Weights of a small GPT-style language model, trained from scratch on English Wikipedia: 11M parameters.
Each number is 128 + 24 x the weight over the matrix's rms, rounded and kept within 0 to 255. Layers, rows and columns count from 0. Numbers have three digits each.

# down: layer 17 MLP down (transposed), 768x192, rms 0.0662, rows 684-690, columns 0-191
# up: layer 17 MLP up, 768x192, rms 0.0686, rows 685-691, columns 0-191
down684:097154134117126088132092130102077106084141163110154155115098104155162173116148125145162101098111122102164121120145090133112108150136126097161127125151093160115078082092118130153088163133143137126128143090136100110188161105127094128130125157166155098111117079130116122139117149114135145118129153114146112113122159112118133124164126138131127173140150135096136140114114137121136117150119138134161175124037176131156117090124134113167103097125109135102140113134104178098136145142095146146128142097141142155122103164157092178120138112115199121141164139144112119122115125113126153148
up685:186095172084144130196121138094102117120150162136178117099110144151137093123108114094127154107112125104117174138164138155097127139139093143066129112097133176124129152118094131127098098145130109107102133152128084143133108099094130154102139108108133119145084090138150120114140167149129115148107117108089181162145053110102151134118148063176177154133138137094103172099107149115114149094139109130176112108123145080153118105159135155085148141150144123190148111098089127130147127158124165158107119109185134159117106127131057147155121151107115048168126123158141121129104117171133130117
down685:147186124150138173147139107115119157173130158147102091111104122103150158114130139120110161164135133138119129097117167158150132159146149106116105142144089133108109144169132106129109102135147131147171104054175117149137104133111114155099152122146185119088149127123073134087121147163137105125118110114130153130141075196150133123140069130103186110142082152129153183150148105074122111088123116130141150108092149049198111137123111140083147118067181096128099128064134139136093113130129119073110168136125141091163127110082109187174140111124143126145141092157116117131131149092137109139
up686:141109108122125109098158151140137143120103163140144121121125119119136151156149129165137114097201149159107149126109096130135127112134105135089098108193115137093084153083126139145112118141158157122131125156108105124109112053148134106141152150123129093138142127120170131122111129141124156144159146103139164118122112134167101133154111140144151136124113102123074129087114173091183167132158119130139134116120160086165111135113134122130107123111121157109133111106144132136138142180176122095102124139157107079101077072103092068104165133176131136126106126169130107119113115119132141153
down686:089184161113117136164099144165117127128175066139086151104120127121129095127111175115147126126114138108141113082087102062102122126157135150155141124107156170128130137124156118122113145091126104098092161131133117183139142125119163135115154087164136113125153123159120125141125108143091114109137146122133080069121157126089103119139147132153147085121106141118140139116110086136140157082132107177158137088148125125116113149122158106141109113147123085126119126133124130155133123163111134103160133194108105145148147148182144114145116116106131101114147105130170161108126156131135115135
up687:147110174132130091141146106161139107092105129152119117125060142114092143124105131117114091072119107143121129099136099137116129138146122156094166118117133144117124158130113110138120118144123148132172110184143122122101154098135150131110121090183151121171142118141116095114152144145107098175109141150155170134129099153140155106120112136081112155122163091123151126108152185108128100099158122150118200140133120122087084126138145123119109126100112113143148118097133112163104117134152150127130131127139113103118112125110082134093144154107145124158136123160147130127148093106126138106
down687:089137143162157140095117159125129141133140107110154092100158115155106119105132125119098117139124150100104126151115153124124172140173118150121118105120102123137127171128164115099098149099133185101142145100106115157120107158122120150103172150132134083130149127151127096112156117148107167109132085127117136154148077155090146127122104132105128114128100137123144094121155122136147133203148135144122141121133116106145129162101171150109106094155136101137125091125133108147131151131132130121080081101118108120134105165167100138142123116122113140115155125156119151121148164097156111117
up688:126097109118171133150138197131142142100135132162108108126113153135096133107156157131155130091147121134131097155157140113092120132140094164136156124166156121119153136112124152157125117133145123054142107148088173127060163131113146164120128093123116128117119163130114181135121135106139116105134143147134148122091134138122116117109119113127160141115136124120135133117153114138144133106089128106132165129171124065124101162117152121097107118135097139107153098106152091116129101125126128119141106132136129103115126127123144089121150130140132126184135109160153162139123121105117112123
down688:120163099131121140107115139150107143162131126110134117119123114137131113104130111115127112183150133089157127121106127124137138137154125080112126105124151139136122127146118112122117131161158127155110124116157111130162157159109121150134110140163073128123117162140135130112115145115130138159147119147118131125129109143140112107119141122182108065142142123088118134122131107122139108146147109108113127100153110136125117137124125091147137128147162128117155140168130144090116140134156108132115129163116115144131144155092088172120111117102131143092145162134144120093166066158139107141
up689:151114134107142090110124215150135119152131128163121114102102128132136106085141154134113104121137133172141151125087110157075179155163138146094124126132093114094094138122163142116137111146149156130134083138160092156126151124129122124133123117162122072166138158033133112167093134146125135133134140102121172178128151134127135137188154105106127144163158124151084114132131121092163173144099178095112126089103105149156101102098129101114122129124131127101159095117116137147157115161133113140106139127133094152089107139076069144166124117148129108134154139162109140126108105136121155101
down689:153174130124163091107141078073126137101134106168074128127136062109110122137120137127129133171158155095155075126105089128133113118121085153130156149132156124148148102147125150130146218050080110181140183154140150139134152065113127133138128135164146125137129150193148137127111132141144141160089151144130132131177109127139066154121121108112120118158151138118165154148105149125157117132091128129172090169139132152117108136089114142136122061135088124133110111134122139090103132145116124094152146153089112115131139127116170133083121148108115123134114109120106144098125154171126087138
up690:147141133134133128117126105084113124113137137124123154125125154137122099146105130141109154088139128078103137166132122120106112118151130122120135120139156122126133137125095173105128109127149091111121093121152127106143105117142118122126123122127145129146117128129160122133128131119101163132141127150096173119116102130121136137151115135161129114162094126093137120088163179167125135136106143109137137109124156111137087124102100139110114080133139099149127113125109122131131141185142138131119126158142135081137139109115115122144155097156101106148137128126140146135111109117135159132
down690:105091131119139141139107151137144133152093093089131112134125127129135137133138118131139117148119128165130141119114118103143122125143125155147132118121130151125130129134119134114111151102120138156136155154117120154103135129126167131113160143071114142131125133162110115135137143100124130166121145132133113124099127118091105133127148128138143101095157069149109148170128086145071139146151142136123124113125112123148115138115124138148124142159117106104119126139123134112135146149118128108101165194143120112154136119123131133138096145125134142107132123124124099120134115107128128143
up691:163148111124121056121139159146169107130087128146117135083131167148115158117133132129163148131105166122099172119136088094079148181137110120096151124089128135116069131112158104127168079149155150149135140169118154148158167116119123148179184122176162144099135140115114128156154188113176108146132110126120113148189080109112170096145137087085135153131157143105135158090080101139132145094074135151140153128155183093102141116094090155138113087125126122128127113141136105108152114118112147135131081115137104109092124092165089129128125121164119139091178145131109096154118139126109118112